python train.py --num_hidden_layers=9 --hidden_size=256 --num_attention_heads=2 --num_key_value_heads=2 --head_dim=128 --intermediate_size=1024 --vocab_size=4096 --hidden_act="squared_relu" --norm="rmsnorm" --norm_place="pre" --norm_eps=1e-05 --positions="rope" --rope_theta=10000.0 --rope_fraction=1.0 --qk_norm=true --attn_scale=0.104 --bias="none" --tie_word_embeddings=false --parallel_block=false --extras=["capped logits"] --init="trunc" --init_std_qkv=0.0296 --init_std_o=0.00699 --init_std_up=0.0296 --init_std_down=0.00349 --optimizer="soap_variant" --learning_rate=0.00538 --beta1=0.95 --beta2=0.95 --weight_decay=0.12 --lr_head=0.00779 --max_grad_norm=0.5 --warmup_steps=66 --schedule="wsd" --decay_fraction=1.0 --decay_shape="linear" --final_lr_fraction=0.0 --batch_tokens=131072 --max_seq_len=1024 --doc_mask=true --train_tokens=382100000 --max_steps=2916 --dataset="wikipedia_en"
Each number is 128 + 32 x the weight over its row's rms, rounded and kept within 0 to 255. Layers, rows and columns count from 0. Numbers have three digits each. The size before them is the row's rms in percent of the matrix's.

# layer 3 attention output (transposed), 256x256, rms 0.0932, rows 133-187, columns 0-127
103:123148205138209116088112155119098100167127160119143185174128135169163166127126164154108099151107131122109059080112167078104089159165172103107118149137113172210111090131134085111098175084155105153093151112220150178170122101139119152119089143103142109117156140145128131167131091136169093086055119171083163083105145137118106151148065165104113101102116153100062128109158151135118123099134
115:080136181158106108182127120096146102118190123120120147107137111141105115138158122119145145138112118101074149119133128137145098115134052174158132068131166110121144142157121134099113097117059172119143132112144163093126100115133158125102078114136119163141104123159096154112152107118170092128139105131100149083123087093190083188158125139158161058127070123133151106135090211088087113117187
106:132110101108143098092122155126142130173071083133180138106134084117081042096116209108130122145132160186090091157128175075114083114175104100118093099136130174146126103148103114119113146102106085191127082087180113145112129074132128136160133158146138036107109179095094150084106128139146106130109114129138148092107144085083088098164151080152158107101119178130175124131130123117130138151103
103:126135056102110127106186100160110096145140084117110162184122103180116115126173095119089114111188149140085098099159146088095157121128129113127126095119160129112158125110075190121135066166155146156068138058099120104098143145145140088097131162120159141153082124130109133089123094129170194133166132154131061120209125142107130121175136107133066120101124147160148142156173074209093096126161
104:153174098150079133110179118119135129125120170164170186091106091115125115096107110133096119171116166159125080085140178114149138129100143151126080160130153144116113128075053158101117105155130217144097107162096181141113112127090101097136113184095151087091187091144071149131168109077133142137079103145109106099137168162140102155102142163042095120114089112093142131138127091109131113143148
111:146086071145122148122116127164144118074123129080133139138119030141115117081139138129031149158158130089126117149140091108105168172123168132116123139116136088090108147117122201154191118180122134126161173109066144125130154090115188149139118084152191089127063172121108133119179098163124123124124108148121143103146099134127132146129083118161082137092131117119079154130155131079135135163097
104:104130116117075069137153183141120117111112122134130128127086207064105122183110103173122166098136186176115162119097096136172184120112135099116114083067163155226167161142124184074131179121089132132129146093055120123136163143129178077097140137128154130093070139169131113126088126162171093112177078118109148175151136149105157111073135117163112104094150175106106079148203086158096094150143
097:097144155105144128096109175154132128198032143121090106219124161126189136127107121158137072146048163123137143112115103121144131113093078097154140085122091138086175124148160145183146155178124102153115149116166120161130101110091081086172080138135072163106148131141067113100170152155152133107121091166152140079111134124158116200191127098102098121116145163140100126123129127137154170081198
110:172057132116141166191131098126104164152142137142042118084158170145048122145076162142186127091158153163180119123140157143150056132122111142092172174092147107191094105144152145111154141105135122132155149145100106162114158122169085098171161122161137137141131117130162134127137175155106138141087094121127149129128176119147134151118143168161149131154182143133177162143134152104168101103153
107:116145184184146179062078177153141104148166070148181136141192118172105110115060146108139162113134117112112099140118146159119129101114090128115147100145163069125160133097099182147122166097100130114139139113132146135172124121135088169107133139130142132154155132157112152154157115148146143121059150162109077099169136089119077134113173120151159178116087134137111112129110128095147090136153
101:129162151134097151159160115142163107071080140049117084090077187159075143058109102156156151065164090122141165134124125157136091084082122182145084096083123113078130112136078181104098118124126145122135151151077104180175170175121148168107139150158076067051119113143138184109121181176091188169108134131157119157140145183192087134055100128140106174113105153122110103153138126135155169127125
102:119097116134159074192173104097142126117170087218099126142128148106181097102124145068123059128160158111122118072138089129121165140090111109178158168120117108136099138095146107109083107134104105135117163129168163131104186095106135098115193086083116120121122143136125103138076174154131178204136101160173127107163166129146151076155066137141168105171150021137075140106137080151097147165098
099:168170142114109162153049138130078084125066113140162153124164161092118061133136140088107109175094172153139135144162151119134149157100145122150086147156137152166136148199158128081107146139109130118121057052075143098121157052129161109153116078133157143131097170098136139144074124097133159121125109106157093140145147122122121060127111111135123131092146088150147099100151155143135101166144
108:067168103131112124086152129143122122144142092146061134170141116137135171119145136150102157169155121127104112109181158057114154172158112169111111108162095139176096124158143124097176130115175130125092148100123111149111121152182081117123176094143153085214100128148134108165119169086060159072132142128142104098177098167128162163066112095085087095123144110138169096109145064074107116151134
107:069118100079120126107182117158111078108131126058135107100111069112092121126089119101156123094107116145121117138121090137045083115090113136116132175090105191154090106070096099126120138082151075103141118087123060162080110168161139126109127135183090153120123194084129156176029110114118093084120090065170110099160074125120147178138102120102100092149141108133206121156109137073133128116102
104:112120165150072082103187117121058150149131172152103159080154107172159188141115149121131098075130198125090152116118142106070162136125126111117095140169176171109100168143116157144143160113153133134104079158154071096110174075099117109175105130114145074052124088139067105131165129072171141195151123110119114114098086099144134125152208159122137099106109124123187163105132142090147128109105
116:089109139145170088139124149040071103162089092135087174089095090125085085132060113113063131054112142169135085099126177086155094103182073118151150178126151177182099108112112103163130100114136099127168130151069161162139136124147134117125143101095116139120135115154160167090126080170139146127194112087112083135140155163183101144075094097123118173164087146148130105149107104162137108095166
102:104060143144108175066195165160110132118146140155095151092149165209130162098133149111108181148093125149172171142162157119120110087117127107106154155150052145110083155154165151115105121146173183101091117193152109092139114101129151152134171123179126108122151153145096111022120095166169183083179111137117092117155197137129075148073139165177086113158161096095091145087108145100143160089148
107:092144118125087102152135148068134172173093107140122212118093111202146128163137096146098089130142115125135159108154136144117104147096094108123142102168110136133091135150118137118148116153213106109134180041134140193139125158180144127118119102160029039187157147126136134136101132151151096116139081135072157161214068136137129176214087110149084096108098149123145140170150112164146107141153
106:140161123058077169098120127184041181095168071161146193095138124169142157194082104156162151155105092121108138196140150133133125166101140174160151171128115145169095123095143114101115117176125099188126084115151088158158136133099133153137119177083117074103063137150063145123176121156086106127129098128126082154175138206108098096082105151128147135079135169142081103105120118179169149168057
111:136138145082143145112156155178100143186131111094143136215102064132152134065173114161097100159143113145168125100112168161156149152036158147103142098166121098189141129137134143105129132083142102193178090120159148162137129144132157192092079150068141146111102083121191071167138138146097156157077108152140137143171095188133142152138120109174088107103149135093140106065100094089122194164109
110:060145158190154152139117068173130110087131099145133096110148109147122134105074123127104097165115141127205089106046126123161151077142085138147138088097132110155200143115145011144112151152131109091109124100143129107144088153126144140088092180182148188206215113123135158146154093117132134117178135154133118104163174157148088094167111129162147118128145154116129051124090155086089171102123
112:177110148109193127156134172105117111117085131144143112121109103149139159073141153125184165168136159119115172132089097090069077146143181104120137158167102144075171150228183111154109146164149128128096156114129094120090060150059119151119136194113151111133146064153110115197085157089177169136137159109153112164091187171137153122100190067100130191179087095140106130105095095144058103146096
114:116135145155062163141158120101121097124065163122165128125105056219116141137142071109138074186112073136097076110178104079119139141086150119086076105149098137199141116057180155108134101131170179119103109168111112109134110142102086146174104127057123109189172189109163087152121123129132105086123157114113120065128116141109189130150157117135152138152116094141103088133172108153146077113095
110:070100108115106155134067107126070091163094117119141140187176091114157126117074092098165157123112128116150100207121140108110141173068092130158140169110140078107115143091124135134088119160163132120132184157123114099095115121147172078164084150127104102204185137169047089091181170143123136142107104139125105160121161163174176145191103143083105102097121072112127151143148114110095168128135
109:059141110131091103129134112099138131149093147147143118122137098171096115114228207132166093116160091123106099098125088092122167096186098137091219062124078174147173181146178081101117118144128126080134137150129053123146050184151104176159098168166149112149075165033139133140122128138133124115097112103151165121127082120086123128153059153107093124158131112135138087119114168091076082114152
112:090161131189138149169132143097153147159053156042118082133093091156128145078129148150145186132221105175135083113110157113170097156165094147128115151129196083149142114155144162124163172096140132083131150099101118135071068142059100094134142140114161131177172116179144122134188113154099148103143148179163086132113149088189117114082141125128142191157134126129150089116103127117159134137146
111:136153164103135201183076095205151138126125160107098139145047141099207163097149155131192095148149172105157115065060137132123144143181109123190132136130043093096120143084158112125119050163098114125111068134136089135136138160141139134146126124162138137112178123128116168113108129115142181137120173148147111119132132178172188068074071129133175133092133145075155119115126118122186164124166
107:122071166038159177115154148127122155095165101142090121153107036116158108105105062122124131137103110104145135149118118126105166190051125121108195162100157159139116076137152176148091181094147115144151127072125138149122082109165116188133152188112122170184101172170115149134157113163129067144131100162132139151100131149106192190075067105099145204118116064089096108113106143105100086098124
107:181113108147147162151161152121136149153152120146098125109188166155123117118103094174154125118159131100174106164126094157083073087100121082116215110099126163182204157143104106119140134153089168134116120127093162092140133087098101164138127110178166165122117080138132125119187119110120146080146093137120079094100143188089141163087178097142132092198065142125074129116141072092160110145126
105:130165082147141065125180129101107107146136176123118069144147140108152174175179145147197105128167145112176106114119084159146155161134106149121042178151125136158131121128077064101143117163119064167152092113111141070154168094095125145182110126083094159151109139049150181130135135111107145109156127118130082135086201116084086168125129165132154137149152112167091137093164137148160172163110
106:165175121135165127129105139155104121180142150141097137125158091099140096143076184088140149072109147150151151105145204118130098115128110086127201117127146099063064096176138112131140121185137136109144133085131132034130132127092092104163108107136168153146136165107119143189118142128106147220089078189132165064139099062090141133131107113108176118161130114188143080120148106120093132110090
104:106063107077106114091060094181149094143134137136112122145137166121087099108064132079161116146109139080148112071139135121106139095163112133196127146162136199144144123063149130172113101155087173117086200152127128134115134103161145131078104164171140111120099185170152074143131142099082178151142081111136124102104084074150130099147143130209120136107136176114182122138059158011144162084172
101:161063124142128114073138129111148122082149140155101210184116133158152130191179062171181128136143145051108236156188127144093161100104149086118124137132085176171067148123155089118140070147166123134137068098132136079117105143128119161121159124112149070138084075135101117221096158144130154119137136125113152067183112070101138131155176139169137128156114159159111144131127143076151134095126
103:130133159185165117139141122136083152125155141135134129142097119152158116152132140148099115145054149096149118108129107109177152154158120108168108131247143127100123057164192107139169151081169115183200078155135149138136073078082152149079123129159097109136151109131106191074156142077166151125106076107118114203121095154099086126088066144203130100134082070046111138167070081090173108117155
109:072164110108152158157138108082131130153153159106161089096129084143084072125136137101082103183069164124108120103110171127066168164171121162191113159130102177134126117087161088122099115107043136120109121134121161133149119199108143173166171149150146146175165088072176125155097092109144127124101187107131119163132119136155083164234090098145105146082121095144090108115111113130142160107149
095:091148072144133161068091146134105126142157153149116176128142218150167146116145155154172141103140170162121166178139100092142156146075098096139155130106109157124138044113148109090125097076113144098100112102119114135154101096140191151165167102113143189149132064101132121092106119076189099105134071181127133094099146110141125136123098065111164079080124114148183124114081094118147117072145
112:163160154168115126126120119099112160080115135146138160094156163158132100110073123167088139127157130109128176116092139201130151180100168124140135182111109103052116174087059137068136135131184136126093130172112150126138194108126163080109060144211141153103140133112148158087111109111064097117098121148127107109151166106149069167110147094129103215098115158157108106101112070090159086141115
096:126110125155215149107135130150183115098148125108162112143053147101058117164113028189123097121168141130142103102111109092102176135082133129162093164135168133133123148109089129142128055136141169122132183154102106124118163120154154127118151087128143148179105114170120148114134110126073156103193201107081148133112115167133132144140064136135117138166154137086182118158066098162147185118142
102:090161128140104132231206118179160081171176112089147105149110152140117121099144136122117161102079067118175077141126128123127115086126103128038084141146168153105130137081113122086106141121177152140117060189150173155154097078119136115112134125154140109151113146113107109147189082100116146082175126096139158085107117123092197099101058158130106147150120129096107148047055106155070122144126
105:104127031156102137109109091109168086130147143153110055174133160124109109167098162137134091134147143135127147171142181156164129069103095025107083142115086116138097127093140133098192129191091112138148127062150116152083125166167150150109148155155127145164090125154116215150131096114099157114095175105152085199076150152176091170153101123146100164177124144141108211106121120110155173083154
102:162089106043161132153110106140100126140093135141156064132175110097094130127118111149147123163118112103114134168126125089137156121151075198081107086137124080179140070140171118173154142112130142097158135109176171159184173126089147175177067164125119112161168149093139095176081193183131118120125103143107088113073127139170151113155092155127102127078092144120180193164099102123126145133085
114:121123140122137148093154127101153137108136083110142149104134101115100157126117104144133091141126141120118117131119153124102153207177151176122106151104129130106176125164138123118155127152176154081126087077183115083206080205117195133113106142172149030164099127131104143157112074152154084191157145107097127090111186150142117147108069115114068131088075082095098189122138078094157085144122
113:151132134156142187118123144211114136109170119095068098166123080121169128061112158088172115136163108135141133100114099149141135175098140104104158138182140144100135156073121143169145135125137186180115163109149146179148136108199104103141133094171105094068122080100065098111103106126149166191153167144126125085151146189089171141184133093095082163153154112090150072110117125136112097128101
111:140101135154136158174153062109152128163136103104176146191126168090087166106168113154095132075120147047119126115123070128198114151147069135147110129113156121107140172106079120140125132115139162136121133102208136135138116104110073094124092099111128105114100110129167150098157157213138127081145143130171150126170135101162156062081157085180101143138103087081113125166120110177144168139091
103:067144113129136080127110126124118119175097078124161168124150161117111154123150140124108091137133110115169132122159036139143128089130111121119142239128192141109100118079132083143181111103184079124135169114062115091121104139154085136119093099100100162093156131146179095125124140118103140135065124123123118098118171135118168093155100119113090105126114118132134120094122100122195097160129
106:114106131153132134110116192163155156114171141125163132044129175120110059149071108079097145152110119092053132157095153110174127138094079179125092168151129148120097119115138130122138128128114132096203176123115119109116115156091074119111151166133148123073101179146162167176126166111089135126135102060150091149108151155153054110162079097131162139128131142108177137180162167074160152142140
112:131132081093130125127113148198134118207192094159189175132186123079092131167120104150079153142134121174121078151158128116184114129076118107122152127105105150104131129116137169163104136123121138136099108122186105184097105127152103114141090131148131133172151170133156099090108119079114194160163109187071195185158109141129117107112142137135134134145123092161120099153143118132150174148155
108:147147116150122119116158139129106158116111126110163135168123155094091124187090208145153105110124154155132129107162152212187132135151136142121149127141119192146123102114183163063155147099038126102118099165144138102118147186136167132064064109112110069156155129153091150129132107204126133105138106159144146100077140169199107113095154158154154108113134141150146074101125094110121099118092
108:163081115064131122176106106113089124097104137136138088172133185130095058096139094110132102177181098117091153131101133090131185105193132150124156102101123061114066163094120133154158115175108099140170126113158186149133071103103146151128144204090130157203071133130115150112159138126028095172116112106159097098112139101173117138149157146138100105183120154177123092107086147085088120105123
103:093143186088170174144159136133124108120047147161093207087095124148151150127169161120102119149138192161136126161169168127144143108118090157115217110150147094164134138115131103164140110146173123148179117102092123154194147195092153072137119141068144136147124087152116135142124075146197136077146139116092118139153133107142091151129161131145150165163066071167121100083173100096113103118128
103:103143074152144139106170151134205108087174112127185107139159102155118186132172163137147100145121084167171104061118105165173128115143140151149184150105136060085103090180119107199123131124133175167085170125157186113085164106109129136148160105129117130147101174161158113154136111113148104129100115187145035086119116069111086105125082144110124118119065137177109124101102138143123094102176
106:173112218147091205110099139090157223110116196096081115107096118171106101088160152118102125117083160103178076147133120179148125147080146075132125118082117079138144163136135129072162156126110068144124165082130148120191066119128092158141154130170107136109155122133176139125135096096055132092151095123180130112122123172164120161113152144098146121122110127118175121131080121142054147122097
105:106117132066141096104163116073115174107133148090121199109130141099073097130093130133133147126121114126131083148115075113124143103102137171159114201112131127197178150092140141110117167115158179107127154093162080139253140129148162118127132135198136125167130142103154095087154136125166134167166165103110157076165138113111105177172146077173144123114109126136085134158058148119085116162112
099:110127114138126153110106173124161097165119167096166111097098147086152120111127129146124163137116100101118159101120169121136113119149140182148222155138151146167059139105171143136147074097133143195120097150124106136105099142067102132147091114110116169074174103124147111149142138101186115128086099126151155086130171125189140195136211120115073103103092102175117153088158113131171073162098
# layer 3 attention value, 256x256, rms 0.106, rows 134-187, columns 0-127
116:155151102120137128144129117089145165159152064133086096098146076108136121132124117114076211155085177094156117142115112113160154151161105072092139179111091115132156172140124174162157093110148124119163079182243091159158119093189075144145141126113085108148121133079195120104063092131092168152153110175192101151132170157081161154150174129167117103148086149135086099099118187156164136193116
105:129169135117132203089137119121163102103114165105161151123087132144143138149157073122060145138188146145149143182117148142145059205144155159069161131142116130155122132139098145153103118133141158082106204114117229099158138107124109099104106154134185128120175174112089101102092169140084120076162162123138173044102062095092106187130115077124109074074078117096118129163131097103145102125126
103:135184061122167139178088128164152190124090113146169142141157113056152169094140156109107140083137130120116128156162106126107116088147105116070193068216124160162138141107118189109140145145088099083165092149165163074112125145145163081154160164139113131102102091147133107127120128145193189197161126097109171096103102081164164051124122149158151135087143128126114132064192105142167193147113
104:119110146083110135063137154122134136148071145106115105169149101077141148120155133146181188183134105117097145113145165162180095146126133073097127130134123156141126120151186066162150111068193153101172137094083135125139152110180179084168144099158112154156090130110156162173094080172147125111164134093137108097128168126140127134171075027149092098086188175160093135129132105076096142143117
113:102126189103146127139101133143170107121171173170175153101063171136113139147149094137190116145143069133108147121143144107134184052148071091121114079150077137159133120122140085118084150176107129167174100187195091166082139226102166094152145157162158104128139098114132107176148108102104135118154170132142130088122143106121107152154183099098130074132102118116069083115076116133190128092124
103:108189113129152133127146117088150143136059196134114104173128129099180153103114155118175097147094162096131174126165100062104115133145145086145150123160099108105107187100113160160197132141174087156203080172137121096105142107153161138123117077157181084153151096094152115117085127103178086117178156154128136134139100121196142159147136126098123122129120136081101138120064131107163123153125
095:164110070161160151134168145154107068081139044123117122107118155116108109137167150092089131108150156117151170166145130121115111119117113159099097136135101102135144170117103153087153089100123131161081167098172123087133111119159129068088148125134114148203134118085148040175154136101111132121181185080117108060115113066144151069080140082138167198112187120113180194166103163100118089131098
110:147150142195143137107133108146145041092135108147106134152124124155187172100172154129043098106060180156193130138127159110151137101180185121201152118127153176124129110129144142106126124097147133133114128116197136139204155159106084116093181119109130150045111117111113137136098172124127151116131146133155178224111122130141114140151155107129209128181064108063106134127095116139110103137094
106:169140085109081108165107052161170124146124112153117084096071089134125109139114117097129106112110116146126165135109100150110105151143178150122130130061098151178052100113127151093203096119153148092110130165158127126122092171132173178200145164137130147112121134124139109159125126141087105104081184096156120102147191133102157153161141164158153199153116144164107028185134095097115145117114
098:133085124123137078110090184153095113130194091173104117099159181078143164116103065104142119120141184176133124128134163152167096094069184064121126135126159133144170154173129125112168197105161117107110045093102129117121128126109138102166073143182114144113115144198144163121145088107103125145206117055111086109137152193135098099135168070132101094118163096123107097118110144131162091108161
099:139146121115120137092152157204166116075089124137140107126086157138128136173141125203136172084122161121109106102129125151136107107164170221153181104092107088076180139105118131170201113137100075148122141125060143150119141104114132094128161134201143123107106112134150111098095152125158114113120139106068108187130174102059106135057162099108148131160125206049130106153148160129094104100152
102:110136181149154143149141151128187140092163175147198094120091084148142173125173118164162173059179167152107092127039124117092089060070114164164165120120099181085089096119130141080126152192147164130159157095132107148165113137107095133138099102188115107135186172120125117083097067146179151116192220169141128180134106123116142126147147158128144170112058162163122173126140062144130144157170
111:133142124123079118114106148146067173107086145136128149151123154103065177129130131144152169105113181093085174122104103139127128139123102087181171082182140148123140112089114093161132104151131108152165075101092107089122061132129252155159104166130062063107138203163124105188116133164134129155141116118120147155079102116070116127113138167135165110069102084104176089079133180113091175110121
107:120095105191077096129069104124189123095089149167126136142127108114100106110119098143122150136131137163135139163112126141148145142068116131145120110206121120083081147152136177152054133087145144195138134134054188129108128087195141120120150119087109117144137129170102143074134147123091152148118126123072120185115167108139117172086124108164169092083178117132089105121101122144123106091141
099:141131169088095142139139189159167165138139079147091133147147113059061107141158122194161166111121076134141120178114145106089152136151125155163203108118134118135162091146091182131154087129162187152135104133148116145096125173155157116078114183164103154140080193095113156045178135091110120104109091146127163070099099148167143097104075121085142142191162074112139042092099165112120173079138
113:076177120127086169154145152145135055121103160097121119095125135097113183071110138095130071118141124078142172132123141173147129136122174100154158146104080120161119163112122160051116125167170080126165139174142061165118136130179076117148128107109134108132133071190087083099112160148082125087154059146161086150114103155148168180129149108157156111150064133116149083126134118123156104169103
103:109130130075184137133157164145135167135121094118134115140194140077140149094136134127132127125147119066184152116095165131160121111106160154115098089120120147104126176102102164138094183092113148175127100115149116128181178216140121116136173133187123087148150148094058105146128115100124109188092113107193130153089062144130153102130116056123164143131145113154118107086155068150119058118055
105:161114080127113116168120106127114125064111141134190157126114168133195083110167145144157165130159136134097149106115175089087152182103081149107076126150061118140122143165106134129068161160025197159202067073117130120111139213125108142112159150116149147119076146138156130123154065081175144116174123125084114142119148079160098066042160170078103100107127115095137105140097084153119140176170
103:091134132072128117167138077115170108088130133102154170129147148112126171139143141131136130102134138112149130138121103133128188144100109119127124100079113186118152085112156126107157108058121131115178092057101126097127163146116114124091182078160168161145206114108180024100186102108137172182182111123135143141129080160077075102139143164153110143136098084122161106147139137070169160099138
112:138104202123111118140147143105123105197032134168092161150154135168093100097158152144128143165168092129041140193119082151120134145126097102082068141142107169135134113067108154120153147183115185099115177112085161143134154199165169124204134154142068135057131128076167090146136130078141204191133157170077106149122124141129156067093098159141125067122144109121152162102110129147115131046182
111:142165129106166168116094131086123152161103138102120139130110102085076079149094141124116093115119165125107079141105144105120080144147103089129118137096149130078129095112134165159157061052139194082136063160135125106105065157092097216145087150156062140119177121132179135088128116158136156106117127156123135119139160102152147171152138162166088142170176105166086155148144105122169124129122
106:121067085118123139084120083186168166109099176130160085147099123160079122148080085106097153146203150128121113141130067115116101068119153124110128147111121121175107157198162096128133060131171111099166167103099171131156165128092175100148115137141116111073092110132123133137104147130085133166176182189155110073132154140164048124116117151126131201149180145136138111129154181161071160077115
104:127141178079108093187094149127112135165170137119146170153133036150088144145106145093131143177153072117132133083168126157171150137097109111114123175142136132115129170138069160143081156136102095114162130129143123102173068173145112138134182132128105181124067085058139173188161140131119137145095151149126151127186162102127143072141071155158093131116172167143183137123117141152136156164144
103:176167114134173122173138136143116120097123095094122065122128097079097136156163131109144140125130100132133113067176117144099220143143124068090164108125121149126130114099101048121153090104080109118139097102093168190144142152119141063145091123141096187178068090069162128165113135091102141184142112156087079148197140136189145131155149147102127146148197087155107151078103094095180127107117
113:201136129166149117166119108104078148168100103157163135169093125164129131122103087169128118088144134154175108131130158139081114143147061076163073117109144137149106112139097140155132165166095125098084095103160163129142099127124124089125096107069134089109223075141134131169070133143168106135138140152113219139135104086137093124107134101103114176139098201184102160080144202194095184127152
113:189118153193147151119097105132086169125124200145098085118075173076130156079130102025120113151096165140165089094177115152129130115135182125159144141108154172133158082107108111128106079083130183071206110130194116106097102116130114105126105121119093166092163058136175118172130120118118135134156154131166137135091162169171137167087215119163162152122101111163143146092142165113137134130143
109:124105126168140111162142123073161116101082076105076128168103088068189093148169112116110183117117112142092107193137177166187156093130133132098108155075184156122110137143116153136106145133134108171126129085142152086174102076107076141116078122137131141155114204084087065087146108156107115072139126122088061100140177108113131176129114153138144083166162137162098132081137154186115127127183
105:113097128127137126150098112085159132122095133156103147150147125149082138078160170153094147204156153146137081102129126129067105123105175180119130120165142107167116195086119126111083135139150196189124131154155168122137145177076125155148077083194114135098164111138152103139145110075069196139168132142072132142138171136117065081167177178227180125139185114168104122188127122147153132169067
108:103140148148119096146168143150116072087121096112134105167112159125109147090152203036098120090101114035134132119081104077131147146143133138238171137078131130118091202120160166091185158113161100117152095131146117109106136093130151143153122119135084184133145096155134143158108109063152114115134161153131194127098071117191077125127085153114118151135127157119149162135121091143178105113123
101:075135178083141091140095089167136038093170153083180148143154187154188135156165133168153135114108099153063098229166109081182145183181109116144097118103091170116168115104176095167174143180093145069050093170125123149122104112160112087126110144151147133103089174192103078063128133117093196115098111111125113146158042144115104109135101136115124054119123095093163175097097094162091096122094
106:189140173132084183117106047114114119154121102117128154125119090132104135147157113177165115126124131159131115092086106173140106083152126145148153113151104164144076120087106137053159090117113126154110144112083176169128154141121098134118138139089130111129105082097169130120159108142132095107062164133099098068092147107127189073147127147160083114135152040101096098164126125122149083105170
098:147139140191105161159116165117141189167107089153145136131165061107156139119116110148087102103160098126134158190134103173171132090125086108128172081150175150041139069137184084109157137105133141162116076134108104083092137144180149158199116133155154163160144151093075149105081063136148094121140103121182131102126165077122138191107115147081156092154080095142071139183113112150169082204149
101:125144122154117109167118150112104158134136108121121076097141148179177100070094145192118111132164143089105152112137108081105174139201108177110107164106060155147149090102171106110116180106080132131127119124159165139134109179119206148174177116134108132095186152113119171068186113058188102132077156138069165147117127126133068131108073166129142136132151115068088144085152098217129124093137
101:076154197103169165185110104141104117156160118090129190158087090138049152098170168071131151108128121065121111138109139104149116130105106132135076145052160150210129178099131165120093093119135198192134188089196095114127132106119066186153122102164118145140145141165144059109091113132126079134165115112085108150135100162125178106102126168088098158158068141140140107087133125100097115141076
108:164109183123127127179168096202104172090196088139161143161150074145122090146088070168169141182167145156084122137102098132135140148125095131082086195198124115171107153095141134107143129098149138105066136129106096136140123152113123132145123056172056117094184167132151136123163176142161156124141106114131120109132150122126141163127102166123138106147208145161121080128142139131127151165097
091:108079156196106150166144157085123147136115109127124133124142130135104171189138148111102105140105097154111129103127122097125114123124125141103056092100115130114124197102155104115100107139090127163126130111087162139118197147121093130131097125144135082123149149074113111097097156132185082085122168121112191128134146123162144105159159098086172151144195149112166148141151158145173098117095
109:119073106129104119099110111163129133139106084163131146127108132108114109177130157187199150137064135157108117107116102116114150113133174124125128171114126169118090096086186077149083157093074089063074108122152103141118088149149157170100212092121138129135146148196175123095126085134079175132159110092200134161218139169103151158152173125097142098142117151115073133123139056108119153168161
098:106151121102096124134149146155092134133119152154097097141194119097116160147098133083089091129097147134106122181123090166082128087122102095127198056124118079159154100116123102151125203119151098128173102145069123136053141128110140129133138177107068169099144108076097133151127131152145105136085118071145079144101158186102158137147146141170152138127181134103132157154169158102163121166146
103:184146194097205089125124083194116138096043125114057095147142115159095139091103158097121193127139164124115074095148120160172136130123162155176166063095094124148152088104181106108086132107197135130098108123080090141138095187130139126157098123064139165160186134142111155092131135118135117119097138115110166126137190105087089154140099134112137068135164181194148193088094160141104103149069
103:099110144104208094109131166154091105111168123101123148111166176131226068123051110142108087115151142102073128128133116103138077135143142147210143105176111162179098112091151164148148171084090084134107116166145148146154204133102134101101138141162135122168130109135160158159126128141104157099162134120087169155091140115098099111098098150168181093127130112141175191151156122186156103153141
095:128170127150163088138163138145082158174128107066106150133051069196150141139109132105082102124144097174088111129139158140135133155137132115161088167098115113167184132145120116079150098090117079131072118149120097130101144162124111092143082148125169151109132123155092177072126192133079156080170124105118087121132093097131164083110114143160193081147127149082155059165065135064159198098170
111:131125104104137064132125048136094140107125118067117193125151081110126117099123157162141174133179071133113122109129099086084126104104115093096108159148097057174150114113090110178177168164066137098147119092142125140098119123080116124102153141101105115102135149154127119142130156088091087133122170136096115106155137075099108140148089186119113125099166115154093066090129122046157136067086
110:148103170112137136131119123123183122124062110123130138137073101150058135151146148124123098137132081151169098152113105148123075042165121171140161056127099099172103110151118173074178155110108109159185148142077124139059094109133118180132125118138100143151099111139144117135096108159149146148139216089146138028163093127086171149116083180139117161154112070134121149108101119142132163048142
104:153111094136059088162104179147164139137148109139139088078093137125143105140171181110145133142037166134120088161088135089160147131125147108063133135158148133175072162087094112183145141120128180094175066185127159127100079143137091150104099163115094134163172141123102094150123122186125105131168143152068099145185116154089155167153107140150111137110134128119156143124134166121066059041101
104:136086195155108096147145153124071081124138138150147109098090133170062091180120133063118138104110132152122132083074143160154099157156116167111127132106112099091115129111160125097138161110128163101120170146161171132092077143113094089079131094118135084157146117135116102110100194077198122095112089138107114162075142090093146103116128118143152183077151127130150189170117091125130117076138
105:171110126137186179140114200141108149093143179132147152159118081166117162120123118136157124080092138171150080146099162191136119136122169153170115150118109135073155160190165138112128111089151158136029113127162105136145126090096124122135200138132184055066185089137131128177142097124094082114071125189152045065117108151059211130127149131115117124108076148113093094123124115127148143097111
110:100124172125131120157146135177140177075124132133131146192135137172164111115149101106109129093137144090141122100146115131131147171126128149140129085154170125102104156170128158136194188113183166096104164077154126120163123158110118151155132162122135134098115159131146131125093071179163085131107177177158106066166130026087178121137091106124164095092158157090100147182113167102153138122088
105:113135138107128146142134098164082161167111176061124154131135133133163154084099068120128158120115103135196146106192105065122128112084159114073100138132128108174179121121182135103161155111157096144103092178070159122166110103119120113098116027172103151095195099204163103116133162119138070123121121097169135133095168145087165192105101169117136128132084149097122094134141154137143062112098
108:124175062179187179084131082117112114161150102150121172109158049083123131099111120165176105128103150080117125145138149190128091116193111057077138106131119135185141134081123091151125140121176069099114202169141124142089151183132126111189120133079148152103199132108076121106162139161136163095141134114172118100100110152120135077155153142146133131094087120097084104125050171078138194053132
103:141117141152114139117181158123127112108119101119122092134172186163117130081181142114139074122129101156132092160131166052134136112085143130107099143092125151096135139148152159089091098126124136101125066141144138119139151101162140131124098133113060069057152098047123121164120186131111143193154073164067167215149099051097098084097107075114053153099154131162159131221111114144100130113150
103:137146125196122189129042099141057143163149140163107127085116121107120128138154142137104115184108102177115132132115119108086096119077125172127088085052153109121121149148149138126120115100142132093148109138124112098118114121125169105088186084123115153115087142173124157127172087180136109124123096070172166127110179099153092086181109126113112128126198167131131095108165119114136128147080
105:097100107055089142132077147091141095108093142175149130089132139187101120074130127146131134179080141149160154132085151107130149140072118160171182102107133098096126124100162170116080158119149147144127125149163093168183092166142091167158065150162132162089110131132109179164128139121120152109133157132157066169114163153138095074121176146121142110161159144171102183138095149135136186099107
099:122167163157112161177100104139135120144114134124168169117135129134116173108095144134052110212164111140134174123174164131058133114112050104088189078201107108097120191111153082141106163142118167120092143100110123093118137148096099107190133128123108149091133171106137121117146136122111142187092124108125118135117118093101146170108069136105134116166146140105129166143130096099148200098102
097:124156082174097098100157095172086103135045098131061133186138069125140109061118207132209157153111163174128166136138157177181138144144110125104113135121150112104106130156066099141106125116116108104175139133162201102135157133149148128070133124101111135112114121118158127135086115131141156138085156110131110030081089148039154094159116166128169166135135113112101115170049086135120109136159